{"num_hidden_layers": 15, "hidden_size": 96, "num_attention_heads": 6, "num_key_value_heads": 1, "head_dim": 32, "intermediate_size": 384, "vocab_size": 2048, "hidden_act": "squared_relu", "norm": "rmsnorm", "norm_place": "pre", "norm_eps": 1e-06, "positions": "rope", "rope_theta": 10000.0, "rope_fraction": 1.0, "qk_norm": false, "attn_scale": 0.177, "bias": "none", "tie_word_embeddings": false, "parallel_block": false, "extras": ["value embeddings", "hashed n-gram embeddings", "capped logits"], "init": "normal", "init_std_qkv": 0.0531, "init_std_o": 0.0, "init_std_up": 0.0531, "init_std_down": 0.0, "optimizer": "muon_variant", "learning_rate": 0.0127, "lr_mult_o": 1.32, "lr_mult_up": 0.785, "beta1": 0.9, "lr_head": 0.00576, "warmup_steps": 200, "schedule": "wsd", "decay_fraction": 0.631, "decay_shape": "linear", "final_lr_fraction": 0.0, "batch_tokens": 16384, "max_seq_len": 1024, "doc_mask": true, "train_tokens": 116400000, "max_steps": 7105, "dataset": "wikipedia_en"}
Each number is 500 + 40 x the weight over its row's rms, rounded and kept within 0 to 999. Layers, rows and columns count from 0. Numbers have three digits each. The size before them is the row's rms in percent of the matrix's.

# layer 10 MLP down (transposed), 384x96, rms 0.0812, rows 127-199, columns 0-95
107:465445447483532489522460515540538470415475410512482573598488487563538450514492507460540499549550549515520542529512560478514533539530483500510480492565612488447505499537506463529457490444466425508482547512443506488505464462526509490478470561541485428527458403542475465495499470516492472459
088:457422456549513548485538481500551524407435492521440527523518469490499505465467557485520539481516576432539528505438563458466581503513449556512521465447510563472455469469488472465495555486557509526494502426511392569451508483516478459437504519516444555486467540472531512520488483513473547490
026:436400523515514466515438566491574460524518473509467488521507482466499530551494533506537520485537488538460431522496500537571571475483481455578438484519544531540511533521452516404542479468442497604529541487512502491538485546576543451571508509518445504497495461461546574474481532532498505475
101:522526482419451494559479463496498542526476480512468445507444463502557497499502542391476500430532521556553549543518514491519531515544528476586483509479409513538518486480483490532530478531427469443494372493452562452410502477480482501504510487548545489438435482475466460469510514516475526515
092:555522481522511554472537483437547540530432513550539458509428431510474492541473481430473478505435537547455562471447487546464490473497468496478498495554475478402549464491610505477453436495431522515552501500471523523511555531458483518510518487512473523442512532516515465440533485434434415503
080:505484535519535474566552480651424472487500484503479530523570497453475553486535493476514506488424453545413495498543452568499510430493535483574472465481515468562497482554536500547523510495529489506498522493481435547462462542566514537528499449434455504538483532469485535478551541528481462445
117:492424442516438477476532501464477511479510506466547449492483506500494545486471477497446583494439492554471371508534476480481411518485513478486454489482424492442544480569508591499505526504452465559515465491564533455444572503499468499538481471516491531544480484420462505535556450475485477564
070:516521492490529477513444500533398524543533556569472479519509507449503512457536424491482467501432467478522467450530500506497455437508528429439379494488552522462564448465535514511506465495436476439530561453488507515452546522416458473520505529476471552478454473480525462527472562565512507452
083:448458496450395491450567559480471531477492580495465528515521494517498463427490412504561422525545435510505490490523452508478512529535516446559478460521460493514560478449542457497523476465575431557484516537533482432519522549487508478501544447572476481533529541581533524501537488486533508531
103:544399525501473522447492507567549505543476545458581541524439464537459475521429518532536552455438472562484547449483507519505498492435494523512512462497443543501457472488459520538485560452497577553482513452540463452500509497529535520507583504447480517475511529552502601456482508572460523538
134:526545433525479516453529438529540472541533494452525427554507498447528483472545424529503537455524520470429527501490425478484518561545464448490577524517515443475522514518517486451582495454442475512488451545488453514545478492487603497454447478536502573451478454536564505489475433462500468457
100:604453480458437452451433489449485488503483543481466510466488525525479449519484507438481514515485533537513540488507443581578489464497503492516542496503439418473460558564473492485518486465553467485568466543551489463492445465442500474521510482478587545490503403489564470506444548464515444523
130:569495568579554503434542478473580543497491459483510497491445545470493532509565435506535521558492526470476481562488439559436497539545459477519510524547554507474518539453499469474516506441548552509516454534401524479484572507506522536494380500493508541515463466482502449553469450500509538482
120:488523505456420488500499440484499524484493496539578509461452512445491544525439476500443491492513503469578561567517552538474521564522526526471512502580500520495494468545460483426479483477481442556487443569508505379502566514506509486546417432507478459457479518502444521451546509553496487434
122:519453507536540424509504501508508474431499474448498478483511512520580430513463436541474516456511583592510486471536429439484485541526548478446448524556485488528498532463483528495497442469581587461502477516517552406488466550574526529516544541517537506517449526519500469581490463463517479509
114:497429542571493447558489508463503516482493518546478469421477591471530556524474531543469434512531528495544453501440522559480551528435512426455451532512480502502423606532518523493447522483509564456488533434521520479471501512501467506554530515520553494561505595492453551528472508493451505488
105:504537485497401453446489546536483551539535431480524509533498461524502514532492438404499461505512530520509454447466513457522465482470437457543484507522475542476513534584422508461516511584573455478496509408451446462471493469470483577446520498458516467442475479509438528434504512482490518551
123:533585481423455498468484515514523547522498509475463458535504496439468530532490550470456499485561499434511516450513463475542528460536513531529492526484444480578415492526477493522493509466521542503488482412416520455525542522487456412508481500511485504442471374531478578491582512496534473444
117:480511486475524431516588469563496554498486563497501540466472516479496439403474514445572529561495514447509519499507464484476463441491477455515518564462495494447596478539484569541513484520538441516519426442493524502524441457494438570444518550513464468486488430462505465456448497509453454496
111:494447465454547532500484470521524516514478461483502482576423431518480546490381494460375515511516535517451465458481432517555494499513539484489443503497524544573507536439432486449440529441473513483516559451533500460430405479553492491493481501490492487548484512481530541526490553470498482499
063:521442533478419417477525527461505528452440515572524511563504544469497422491571570460499490463467541428444496480465493483521475506480441453442489535520539495499565551468468533578503495500481479460520533547414496471470456506527487494500474535508492524505490475417458518428518574561446501536
062:529538461496477561534512491453439557523492511473500478503464516544529528517544484517453564426547460627487461468548447487480501538489453485591493546476492545501483481516452501493454469563515576502470481496473464438470490519495542508544446521524373454454441503492507545542506572509451516514
092:530529503505424564457447441489455540445524505522482431521464504484523553486531543554526500495574529509479525528494457416442440427529421445515554559505479455506533520472463517485526524494435507420492443522502477511533525506520436513489624468511507549482495508481447566555508500489513525457
093:526490529542523462552555548540542460548452513519523483491505525483456499469548456511507504430508528482517584414458517490496533569469523453544508526496477401511523455475462556486443525580573435500513472408488496498525523485499568480538485476507536585484409530490470460483544506564481501456
101:425473525452463465453498427481499530572558500485486501521521419444513497398451484573490531536481429534560503489446508566508418524513500518495508548508572518566514486554506475565525488442494498477473547521465497545573479478600555503519528550474552514548494491494545512485507494544488495462
109:485511434416478435500463558460505467462492493470534486477472494557561548512509525532506446539468504479519559505500479501501481509572527418494496445433464599509454506490529495569514482581442499497482501433468488439475572481500520522457500475550501467514459590446513422520483519440422490491
151:562484455526470551544530530442496435507483497528473507511560475519552517497430491523510532488503530578428520500483556462542468471562457560526505559555445525486545394505576546520495485469462568487462524554449491487535503458585512434504485490495518547498548449462499503446477520497415449513
115:574475582517530617593494568510519485523494423487459495457485503448491505473474493446506513480490522475432496472544520552530501518550465441474473553500538474471446427514527505525534442525511523491517394424496493565473478482496496416468557485517532524498516494449565520521467477539492447480
098:518469580508433486469483596481500484487509460473514475567487555492526484486548500497498577543489503607478551419481570520473516512536540452505518480451499452435506560515465500510609444446526507493483465500509514445509517490561525579484505548525533520475559444533468447512530435465527524509
113:505541490449444504466484517431466518540550588422534445472556495517545505476516506482493522451541476562468468604524453493465540549487556496509442457494457481528501467495551481521501536412448491557454494489444469460446467584508521515479433483516530500513472513532523485529593483435485535556
119:515446512511497507468557562409541520537461534456510510435460492494518471442481555487505513474475503575530414520521485507497550527514463505537507538524494548533474461502499498483536480474491457468517431542389473511624544383557440452479474527532572515460460502473488503495542527487486506505
126:498509535445499522558518528481540514442510493579471483488484494513560446498508577519411491479519487504483545576455527490502515540498507534429534413430505558548480526492522498409491493509586468519553507473431502423514574561510510484547536543490475488515527492420473572508447483454508492549
091:495566502493464487520550538550430476488454463573506478552497447464451574543564424454453499475474506560512477515522509483501513478428461474540499449481476513501474513515495546533545570495524454582528540571505554505502496426440411514500445531497517474461537529517437549424529493521534559499
126:550508541475481498497449495487522500561497522334465475480524513558476449459452505483587519431494458543578472493444523533452489463531486509446443463474561466537455516481501494525438476440461534526552444490496470546535538512459530517529493529496440527553434534455461481522514490501544527524
103:498440536487474460519476482505507482549523438449480546476528431523584541448510540469507492462456533475530550562513511449561471509578432527576448494522516525441499460458511475516493519466442451506502454476524455516372523493521484446463508499580506459545477530464497485477521604545517513518
091:494492501458540468492425538508560520490565497513541502438518500503520522403528555456543481459464438492625514498461513437542432447542449530481501530456547493431511508427512522506515472539472516455548479520547420539554490406508480464519492527476473455464548519488521498433457495460515486487
106:497511440568494474558541511531547486470456459468531483466511567506624517464516484508523519475487428569482510451539449548422491543472528467490494464499494463488487460459487593554495546476531436509499494502484460511462487466541454452501489511598518565431476549415464537461460517476508514530
111:470508519535514464451465456467371530516517506479518497449458535467553501453529570504513576521549469600405455486436553442467463463529485524557475524473518530517515458559446498592539479498526478402508518480461485547462559503471491502495535503457502521524447496474499511503485519512543535543
044:493471538517433475480555453521561469403404551489515499458505518537471522453494476501469494430529570476484542494499535469570435469415522537538498534500534476542470501489494591400524412505514472518492515456527501490535496529498542496462516521462412487565499483541516564546480467531463519500
126:486498431433439457510451452486545521498492543427494523530522516514512499577489535524515502549481525492581513506415489558464493502582499506506444601435557442511536463584516537431503498520529509555491519438481418492446482533525493462496547484506489457521457457471503487529447561447495462523
124:567503494445517491464498581505496491528463555496509519513449497470470496447426499523475507457553432491512556500540551448467423504467505530496578539503540510543590487488474476551536546497576575522579480474427541412463498535520575469476525543495478488482471480513531451446462519490563482526
084:496487482518478516581534482455480452452463540529559533540472535482513494577537544415471563508495567541520485446477580500486450510589492455465490542534464514516504515508464503483489437498460578452479494514490516549515472533491481481463421565429548428537560483530492467557534431496495564477
098:472536482499535501448521510494441523488510503463463522417548567454521502483561509477509471535434531517479473541465512554516503486461442474590517517506465460588444528408520505449443416487439564512456503463478509476477510440520552464604502538540509559531468483444460450506464533496491533484
059:458439511484466478518561478476522496553505530470543525481512430540409493415478494502575490470462547520542446437513519507506511469567512536478490468562504519557475474467495477533550491459539471482458436488492477515565541510509507615486444566461517432532501482529452482420527561466536541558
139:482504558450468484494523502438432478484422483497577425545513539533478403511439579438488506475486489441469502511527523557470537452523423531538494551509474494471560479558511556520530515487549555490479493513504526460519479561454510488523518558552483579512446527497489472446512403529468468469
107:532417494450522487451460433466504551509431436463500485499474402468600520506503538477576531525483482491523536568426502535493484517478490553542546532514503494548505538533430488465472529533496468468508484546511476486476497573559503462469427498500449493592505543486465526569502450460546478551
099:494501485511569579532565535594444540529473527501521513477514528446520509544465537436539456445504508487552447462475415533504584569523480509468463526534463496492596518479433518577514562532483499446462458411478475509502535498500534520501502484502451462506526518512436522446554549536487514480
107:532526496462508537530569418504508502576488459461505512496485395467514485501438463544474487483483544461510493448533539449463491540548487579448455453516510511467508461512492520529509426492451515475488522495484454450418404482559560491531460537483463517598567453533548515531499486530503475570
068:480452514513486535485513444563523509493509494520475487491513528565512476478488542550466473467520496519476579537470488413511409449541446486465493477469546406450494508500444512548585476432480518523487513489534504464564447578497452503477541495493521474437513420516384578482495446495532488495
087:495495545520539473506496629511606488458498484543442479490537491570556526516505425431476477467477459516478509456556460490431507466470520553531473477504502470550552516566548545525488527502527479509516528524579461520456543545504521491511521491503491546526517548440575429519545547520422502550
110:507560487544468504465542484517474582557486576509507492465483521442551484503523436463437453507537466564511443482537556529427474566539499495504515520561558458448471475467485485470431499469515495498489485459421494547509488467475393406498461490495505524504454478515567476509439533506447488575
101:556502494510503458453449514506605465565412480456458486545466541426521505473471525503523459456548500424575480492459523473536456506520535451499475439441458458470486497466519552469500408525563490467545486496454482449456541449480444497483497508470573478533497432482544465524544521542456463480
108:578419601473492482535449396470512507500503450555538424459464496477510553512514451481442523475474511461528529562480497530440521515592479473423499477514487496425485535470560481464498498518503453463503516490453528488534536475553497524581469480560495482458464488511500476569512420530466484479
072:528491488547479474526468504481503534510521444483415510464492525537593435498582456526465482504489560472474500529441485559541516528472444475463536556541563579508518462467490479497545512451466482497477539499479467462376511554480440561538458474428499518519482426502531500513510515597475539518
097:464461523461486427430577562449513496488523502440505415433488552511482448463470494513475535552495501499532487537530451513554512587538541492629540446470489489492513465473474491465519537517468472517549495519516476534532508515483469486501518500543430484468473512453586503446526612472491513449
087:458510518539529441521527494525573449473553516496508549485515500448547514489550502539481565482552505509494504480448497524424458488453562495478529567502588548519471479517500529482510469449557506527554508490567492533384534472522405489558480484466520495502526491438598581561520497489441486511
128:532507456492505515555484496377506491514458514506510570440448548532537522447475429560573535505459501550531495459508530433491451517481436477506505484503484511476479513561559540580452434545484510460462495499503574495493547519496478453430512535448486531533482449480477536576464524516409483463
091:487519531479557518468454498474512545532586518415527518497513531509573517491469447569539524534543542522493549570533505475492532428489526454551567511470531400497532562472514528513506496506449514471494497539491475460513546495538567510477469493553558458506472585527513583567578552543526478525
034:517496449505525513519471478460459468552520455491493490468501439491481498454499502474486523530479452513410516476519566575454544530437472486509488556501508525474566531497563468457450504539488562524488580513519536463514468552477599402474570569511516498422441471522559551533555491542495519561
114:525458459445469512451444502514500468444500558516565523470509523494495528549485509504524530557409450454537507510525517562480457435485458397509533442503480517440535473565459515579503432508487521458509491471491486495479570505459523535558527523485439569550491477503606505580482543470488482534
034:518514451514502520420444521510527463499460503506515434593487467441528565499481537533493532499532488574442616548412475504520513489472521536518496495506554479485462507535498405472520517512485527471395471456476521471540511474548548511503441451523515466474577533520555480552473506487459471569
108:441522539501530516534537536477607583497562483509509396445549498533488472534572505494530500492467495446501519543534409461512471464431372529510489464520541490504504551520546516493479469476534497449469541487470505429506477534490529470495470484506478488504534455512530480441579487508465411504
036:511540492535495503504510500504470470519556448551504432518524507394459518530439449527474516608503491515493583457468590478478529498543451457475484455525531470515533532465552520474537416553481498517520558462519539486477424465499538440468583538477490493527449446442528494524506546579516488515
123:469499486544486411420482503522522496567571561538484521460482530499433487493549498537484505506560495462558448490543514495479491497419495503472438485521515513573542495490487546480509483456528504513513515477445515487413518424443534527397531495503560517479459534509520434437598525551464454532
089:559477490546495520498540553512561471488449516499491548468417429509458432488463479468550485512485528482531509483478480546505488503469464485526506519557582455429495448438522551466521487529465561557401487541458564539477545485474507483500500469564503572530455507519510591469436554482456429495
090:521492444513475492460490524577529591561576548468558513443525482463489535481475465509429480531522394516504486457505505535462511483545458420547524558418490554568525478504446523484526498459464557465434488446544419451460467505504512509552473507486480501546455548488508510463471547474523485538
131:526518470440559514489466447470531518493530487530477527542487458505561484583441453481553524529546539466484417490494511535507606483543495531566488480514461540551524504513407488516531482526486544412550495491473477486522560475433466446528554505523518601554494445492454551528490509492488470434
091:574520536458509483547555474507581519432484521524474459476437593538477520487536505436522484536468533511468520497535467502496493519485472447455533521507452504459413538468550528417487455554465501513545499492558550431546529508495603502476449495511470557511467425485543470442445542508522554491
100:509486475435620553461496542505498576565434495567483508472533483499489535498533473498374448566440496501494559517485503494501455503538436513490504491498501507470487573536512474443497521534483511579497480517551485546500534513548465437487444554488496392527555504523455491489562489512495498463
079:539527455544459499531561567471469510476509517550469442454451453498519516409500555508459433475525512439495531531546515470531526503525539464479510506545495515569502491563520519516496467458455465523513428490537461545625422523512548482527560455470490429450498462493495434530519458532474561552
090:509475542536485435538517519560542484489546528533476529489481557467574481499435505487444429505470549547513512481479468533437481514448532503522563534499549475496564461440491567458504444518516505477502517395461497438482550525469523509500491502466471539525494513521533456528493648550413473515
110:521480548501455505534512539489490524491513494549531517588459404495469490533584490453523386530498444441527525499533455422483461540512527512520483534501488508470474524474463515551475391544475538502518539513433456493516468453419492460517495505480551533542468522467553497553562562552479529445
120:546490517477546546463465496474487466503476534567431461475471513497556580563491495410527571478495477534482471467570571473533463596476475467394536432509516483477527546488524466462486474465533497511464488511544518456461524448530562469512536539535467509499504488439510529504508392544497550523
# layer 10 MLP up, 384x96, rms 0.258, rows 128-199, columns 0-95
088:497482484475550507429479503517525489463465486465461548527459490451526627491469580509502485513514534465523531496432567438510623467463416557482542481438479579493539528463500529527499533451442519517467478445457504558591485503525480495491473545489451534488496523472448506477483481513512540543
029:499447482515476479457523464496485580523494404507490500505573441497498526517494576581453506417561421505508507599526423520483589497495513493503512572494521487533403518523500503491502502547530518541465577486524504500466437467453481507440477567478501554484551447465495518526500537527483513520
093:493490447511465466516503497505538521506478460508495433480428464450468495494537527414445456460478491509540534528547459554487499436541500475564505453536495457518461515460484455493562529512401434411555386567486524478529476431484476525529492538514531483495509503495468539433570505545546548474
096:522496451592561581432502518517524459526527494600496513451447421520459514502469481455506495484459494499507476417465478563555486517478447518531457537515494494443487504471495583519513411485449523476500557557458508520560560461492451522455488516506495494405466549520479424497471478475525511527
084:441475495561473489559487532544462450500494444493477520469526501515447580454501578521519501500441457533502533491553499508508424474405440519495525544506524542545503453497511529598504476482497475514521414444455517525529482489469517454553467495457499479497585586510432540501491477568424459504
116:450473503478407515481549503532473497492449497508483475555503446429480566554478511560519527537430520471459523502570466437546460511463459505425507531442463464499463569506550482516476482534465558525532458457520525405497484506530472512459565522532528514524450478456487501507526424458545451595
081:583462462553547519552462512501550564526550500521505494447531466531471442534458546517500506478463521546513451530498505531507502498502576525475488547515540514479438527508524383484486524482504566407557473506518533497475456458510502447438504590495433545493521426393482511480489511523446535486
082:524532549487563501441521436472500472424546565460462541475540540540493566421525516500572440513575486515535433516520517484533586509518522501521511471496510480547504501504474414485451472448508448537414573516557557467513415464471470535505500513468548525544520539473494460450471504465509532490
107:549447551463441561451463497532472440515463558510452503546424485474460543473492515462525493519484487516496554415489561450525557491507556493509503478477483521507510462480527510558471493541507547534545487510498517457561477603575525540398564531533526432438513562507495553478462495447453517508
139:536574466517514484483512405529481420523508520542594595559566492517484521463556467590460494487508482519470501542522417533562545491490498520442573519500495510541427463517493466465483501506460515585437443498542528538534476513506529515538493489558491497480508460496517438440534494475470452477
097:580422423473458481417485515495492467516502506458499525466411483447482524524470507499485522492490488467487506502474512525532502481482512503508519469461451480526468537463545542504523514501616465490467554565580495484573456448383508438547548567480558525477542464567511497509489491458490439463
123:465452507525495508432510451519554501436428424441499528523500511435440520453508448544558506541513446495526483539512416500469528522549493517535529537575550480550515545528403489542534503491564534485563486508458503489528508482593546506452462494492528517464488550536443532503532473477548568561
126:536475441548490537443572476562499474479464510595528501498419547465467519533450513468499573467531468496561533511480542482504467488504501517548506515512473513467510501504425451485462549483472428567490435551516525426523485503522485543513526497485507364444489416463476534455536519556526531492
110:478485471475470474557526469504522487392500461529483456500471504431525482465467429539518577426481523530526526445518417446437545516454499450494523498525523456551511523438409475533458485525544568509461528543457534474564508504544516498506494481468520455504468547545454568560448461445548499518
105:441484520591459454478512544501454496543554507571598494474481523432461487493440476476514470529494516521505514476414501489506511495501460480433520448519464470481488557547460476550391519444518588510493508504551538536495528519521526498504462535482472548591518542543488504504477438536558417528
107:522487433535487486434509521472453510472495427478491486456524512524473529494451554495472515517468473438524449486425474428558457439437521468530511409487489481489515494462444490499474512452503452493435482465503578527480477384466466579455485524446475501457493449538477519434568479485556547540
130:484527527444504462468501573522511506445519477504482482524520461446452473501520497477484497519527473468526558529575447521542536381524512456531485525548488517495415486551514470555456503496530515509397430426513536433494491491511470470440517494574504508434507354508490480469480472509529501509
111:485526486511477435518524421562520517502534555479533430447495499462435523419463557534462492482567555462499489413461520475485517535503529509483505491451468474443539548470452486449422524493557447493433510492443516443513393498528450511487490515526393561473492495496470482528446499488518471493
102:478396509479522503496492481514545462500540424536450507457488476497465504507388576512444476560568493454482479466479408535558483479488506438507467440505536499470416507477416486418431494493504495446478486483512547475500490477514508475517479560518503472521519424587535440494504523482480460504
064:514524518447425457460516468490479466461508555510528537475415573452462529483590469478487486515491489482494465479460563498511514450408467487472477474520482572442569503517498574537497557506436550488556555464494513545460442471500476510497495486479459510479499587530415542473507458589473514533
065:479500540553468528516443453450468522572503450502404555496485528402469490440572487557513520481456507524425491425510512427449531496545456507489518544554492558473459483412545489501540444525450447495530437514500532455492503479465526429541525447467543511487492459523494512498473558456505527525
089:530461471559426512529406471464442458502502501503481496563510552524443457472566533477459540499520462513578519538506456475535517504462472467505503484536552563509501505451517523457526515531408535480510441612519524513496490450587521430511553478480575563504516542471493526533507483473534519426
090:492500489551510436463575520546490483500452438510507553510510529499465484459515477596472505459568556497508507407517571508471584511526563475494506483429424441465483449465518486507474562523510515523511470424476517474554478454501539416480536535549417561497478455534499526443511528531508469482
097:471484510533438484447497426492473560559567477489523528439529419547456473418440463562435465464507504462530515501494506522524485581458497501452528506492513541575497496547477498580521527499502498509506531515553561543538407464507517412499572545534595487482520495513505443494484495521515521475
116:499499442503479518431510476542534471537432421553538484469494495533437534499566509553480437568510502535521554485515475528487484513513536446511473482448530577488474501483502503563563590540562471494512527487396493434486452458542492499437487458494516480518469594515489482441497508396509501486
145:573463391492487502409534493491542490541466496588494551561513501489442503486477447480538484519556542524473534490491532418513498486475498520498594449528480479529476452541519514443448530491476552518427482501440507532521508555553519468514499503514527521490553429452509454422449437483433532508
111:587480487516491548556563540499553467428466466540435459500498576465457567512482500498492542522505508490513488425580557537509478531548505468368431479513507527544492534507534488539563547532475515483510473457542491546540424468474454425522515526533434546521532508513538498507473507500530463477
094:485529511506542486530540537510451509462453381446525511554510497505489446417542512489572613497503528567489586442514525500485523476510564579547518501476450483445528550517432441513514531479492571486491484496491526451504518442554545513520502500518513502497545480518462509545556454440501565525
108:529501494458535454518484464467517499452442576456541486452494511457456496452506490490462477487568507513484524592500450511542536473443531529502506426514447504521505586458446449521534533466482465526490503569472501431493458565551420513474481569515533502505562541492472501476539501415457594560
114:466508527498553481517526477509538545528414483515483479511567457466462513539452565508536479358534514526528491463541543528555547529476429492421585511519523505450493418518509505463553544466497492496483452522512518460566501493504500515510484423463475515575398495488493522456573512487513514493
125:443505499487532498549474501543572490490520448521549444507582493474479488469503574480497564512550462462456556513507522542481545512457573504499561418438473496488573486513529466476462522523560466522513454482406587425513470496454472497489483519458495437503577516437502538476460477419518491511
093:519582565455432438471504505525527485432496472491509494532516462433440566502532497407495531449486554517475465520481481438582470525477491550509519436478509493605496538542494482532556476461507556563516528559440513462534447479449489511547385493510503516450523500523476491516489494512458534491
137:479529507459523480446435523485502507472604518424539516470539572523453507480470545481541453469481449516495449443412498548492534454616475492464436446460525529486444516521471521550457486490506449544539408506530502527552525461480502589510501534503493485549498535509440451513496466516483457536
100:460463496506492469474478433556518534528494410491545456530527450467487582489469537423509536475473500449584522519537504435513512522488526522548545507489490446518442512455452454551584549520443447448550450480555498498514485424507470536475472503554482504536489534484415480516500502578449559462
100:462478489461499466470516532495517448493519524537525548441453492484480482445580532510507470484501470510548530413419503436526422526541487563455464494454544513480513552437486466482506483535512556499503508484526473481510437416577469464558531492495516497523577517383493496435512477412502510437
097:489531553470467516436422464559479473462489576495482494490489518516493503482456567447447522558467440426454564484537512503497514513419470526506431457506529500516452481423449485550466509509545448493545526512506536499495526443502545453546412515551570482431490506487472514420442465525519556531
112:487509520431486486477546473489463509453470534458601524451472528457455505486534492550485599477555397505433517510459518506524504502561547515504514449536479540502472492470476513513442538539532503474461508528455495523496430415489494476488482615529517565495504459535463481520476551452552441574
044:533513551450430499512547516480476480506484419509542493463530452572473479432485489538512492441472559490457533524519458465473463575528552485468454490472522441493476474511600570404470490491496499495464439489500506541531502460445554487458551558426519465512437508548449494524469511416479544523
134:518490443468466459532475460491618557482429500469444576480542554536479526566509527555531515529489523509490515581455463477476495446527489517545532506499559474508485514567454483496496583539513525524479505499424517474489558454503464528581600502526459498487478455541534465519460471428554504487
127:506524540467508424550519542493455526473497524474483515475496479453460589418449502527505515463519459474536577569570493385460399514513514493486542504459566475532505481460472492511464493478556590514459534490503520465541472515509575509439483529498500505440505459443443449511469534440518518495
085:476525489483493509541478572454533446488491528506616540459556525495458453522586562503531445520530534540500534481533534480462428478592466466493456509530493487491511567501535521525508500527509472477533558556479523491518458502575414450484407497538503560566545523556473492449563487526522512505
100:525501498513458552505486549528386484525504472442478566425450478472411534472537453416533488535533525451511484509420470508515441545562546511569483501518407470517520525444516503476496468492477557441497524529499489442524447491496509466512516526465478482540484522462417474476439413473484509478
071:560473533445479498548511496499385464420476496544480510561522517475509496570525569482455440529425509524531469506516562502534533478530499444472431476504461535438509493416463494503491499542520506483574442529479480546475423450544507520428454506551486570493519472507435449564460502505486494495
133:484507578440546486505549427484468483516439485503529489515476527513459463564469514504437428430429514481445463525499562576553468460452403485537527468568481474500505462513475498517490505490536513451534459515553584469518399526499479483513542527503523554500475498461489504425502406504526495483
111:496461524471528540494489481504523496502412486478531517533489445509487545537525537486510499579514497509543520558456479421477445526460503476512504511535535549502480520470449503490543516593557524523499541482542470395548441552520501427511426547524454480629517510487463514538509487472601522552
095:524579450506530486481572525503477534530492499550501526516514563463439550488440456463562444475493512524502490586454422509462604527543529484452531542501558498542548530462451540526467504585512531457497513427538508565506492507542537448462556524489504425475503487535486498458585469506474508484
106:541476507422536475484532462530484463457474536526535506528530444504473545521451507530502446500499569499591486503570534515466490572522486567544560525497496473453430484531397460561497463556536524489455475542486491517529445503552515498522545564454447456553574473524475474464473477493524496598
069:559494525516504514481495502564522535466482454489466549444454501538490450446448551534450458469495488571527523547478451417533468464491473521482457456481552464494499463504441511569533455433507498505520593473507477481577453514509532483578438475495571523450501471560455606508512454486527466464
090:491459477516477428533483494526484507547443419530536467443526468574517524506548467500544469416486459472487533481584514476491453471501473575476503437541541494538489569467513487466451489482542531497412558513551482505505443527539450554488448558521525562486481480530504419575534517459519433472
106:501524496581507482452484489502496578497443533540513488460510473438495480492482486483472564562525385488540542545528495536525534529470515519477551465522493513541457559433517494446463585482511553472480487490409494502552478444512394472476466489455463423462495470518509484567499473457434531549
100:543522477590428518432478449487560471518483450429472492507486467522441496485489600495549508451478526427542464500454449461563475474487506448453554531519492441504476522514478531459527498561539458470455540475528505417497527434482421468516472485496475470483557470430473444486498563504543503462
114:540480551427511478511564466542483482550469437590544455535515537470486538570510467517515554536445540498468565578525489576487502488464542524526523481491585488439490504481534516463467545491496481469459561464522513607536551478551440483525441560515518485467484488537508469512516441487469426508
078:478537514604492534467590512487513512461532496513450468484439457499446488464535523579486446519460538460477467544459539496519516520468517549471518495482462537566564476499465494503549479399500504487450512514556538474502465500549410537510410412477563479503537477530503511502478493538546499594
098:517539620486504456500471432550541467542522523507473506502546485521506491517531468485487472484447509489533544511519558540453564440456431463463481517524433520456492482451487413496524501479520519488515527437499488436521593389529480549470566442489534550492445468538472524438452465514536481495
078:525523465470517458491508498523559503522435478440456491558568507498511550504481571501535509486542453510525518443503397413577489511459516542480483535569582528523525525460490482452531493548443499578541501569568493495471524454567468514569537489433439538457515473486426510526499480492503518485
132:563565450444498534552516480387467456546394496522527537462446587521497515508497542528525591536455501510556504483539520454515490485535419433542448405502458490483505497504446471525474519466515493486486510521549528490547482531504482432470479533462441467506550442477435514504479504514517500483
093:548536464508568479493514463490431609501496578488505503494547482453486544531494543532472466530453461527587510524544489416505498552444530523523487488480532479438447551540538475530589562455545502568491502494533493506538499476615448478550493485545535565473486546506460519481538461499473511498
033:517555468566545500571405480485449408533481519447534517483544460431462528429499569495524468432524446488452480506544490540485537506456556546475507528485475511470461547446504426496597492481459526508544507491554472446503477466504531424560575488459483490443471493497541461486524507492517480490
122:507553496478496487489478439497489474478479518572596505499503529524478537554424519591546532474466537401449557521525487531505466531485494392476501462499540523493495577513532485547460504554488576467461536520524481517487443521497501522533509465500565554544470481557483513567556457430565533491
037:519511493491456520529517511522475539588502532495526467485449563459531510481559471505506528465503475586509491521523554499468418566466510543489450426498536549416569458529485561565519538452576521496539543511548511556511561462485463571475525488552476476433539568544512528464479444482548502476
116:486518524524531494496502540462576572506477494521515457437477523521440554530570539497515458476474507456507513455487400524474411499511418531571469456491482523453458515441536500474541512461519541410523524523427490548503469529455583512476569473489491423525519445475517459466538529492541469548
038:456473469571469459508482514489521495534510498458439504465567553524465461589521540501516536414507447526497475455585469511480501536537548517553565533464468454469482559437463449405522485494539502468457505547509527481498515486481414516515508542548462539549455496425515463527489528516454586458
126:532466474501563368495482544476571546548517553570493497409466485427492495513546585533564468520505500438526479416480480533592486560518478478504495490529539434474535534501515460477488461452518491453512468522454495468528481486461501521513470481486542439452557539487441484474531464530493535518
089:583523424562492478519513541544504433502492564591567525532454421496487488524510487463451507467553490505500552457481501588558497484512444511503531506525483499465456447451549534381479478535493590506454469532433493538525505536456455479487486543491559539515512495541492507483480463485566478479
097:533500491528488510486532492462522540490435510621508536433562534415487521481537493497543528557510486432490492591523467501507541433557498506514586549422494456501441503491499469476546523550488522458470479525562469495479428539518494543487432521381481540471554497498479530502510528481532486531
115:519458465453560536490487442462509418532437466552520479519456483541511579500487441508582496531524536455509466498507491522555559488462449524493513515534478556559457491438428447489480480472480505477525444515456458447550511485432443473532496549531524571488549426517481542488442546432504435503
093:527522499455509518469575487509585462418489496483480460452438565483497484516446520493534525486486573483403513521588479503507535508542493520451551486471564522425507480504549505507512501534474481533578486505548544446577448472457560435477495523512529529470501433480472475486465527486488609460
114:499478530527452533492447473474490555500480467464458546412573497525479508510494524544417468561473535453549502541460425503513406520442490446512491503469489517530527557478502480479587528484484593525527478478525548525513470466482528478538408477524480489559550470517445516417512454503462567546
075:511524481477571482456552523540443458450483552541517518531548447532509503487473575518456486438513496450523507599531494504530499434514560504442495520569458490494509515535501528506551477488423510523589449493472522503587488447484504476509562530503520469391587470491510496529481530500424558478
087:490512471518452487409543488507551508550510523562494459443551495518418535480513545467467484462425558459510497448546451543524554515439501530520487391468524510499538393480510529455552558501457498486487480482498488510491515492459513462548549508553543523531489468562455532514560574502558465555
108:531536551552525447486553509502535496520453535504537504489484452544489538504500527557428438519439463482519500488549485444476460440587518524418575497560437487535480526430473502511526470531501479527522519487504541532493569507521453439518477491444543474454503510565487414574485459564472585486
123:539507471501528503469495453442467488467476486465511449489557471435480525552520555470514556540426488493490493499474530561554461458483494516407550490565485517509497490452589510473433578483546461511462521513425507423527484416457537449564483458512498529497601490458491561520516490497544537536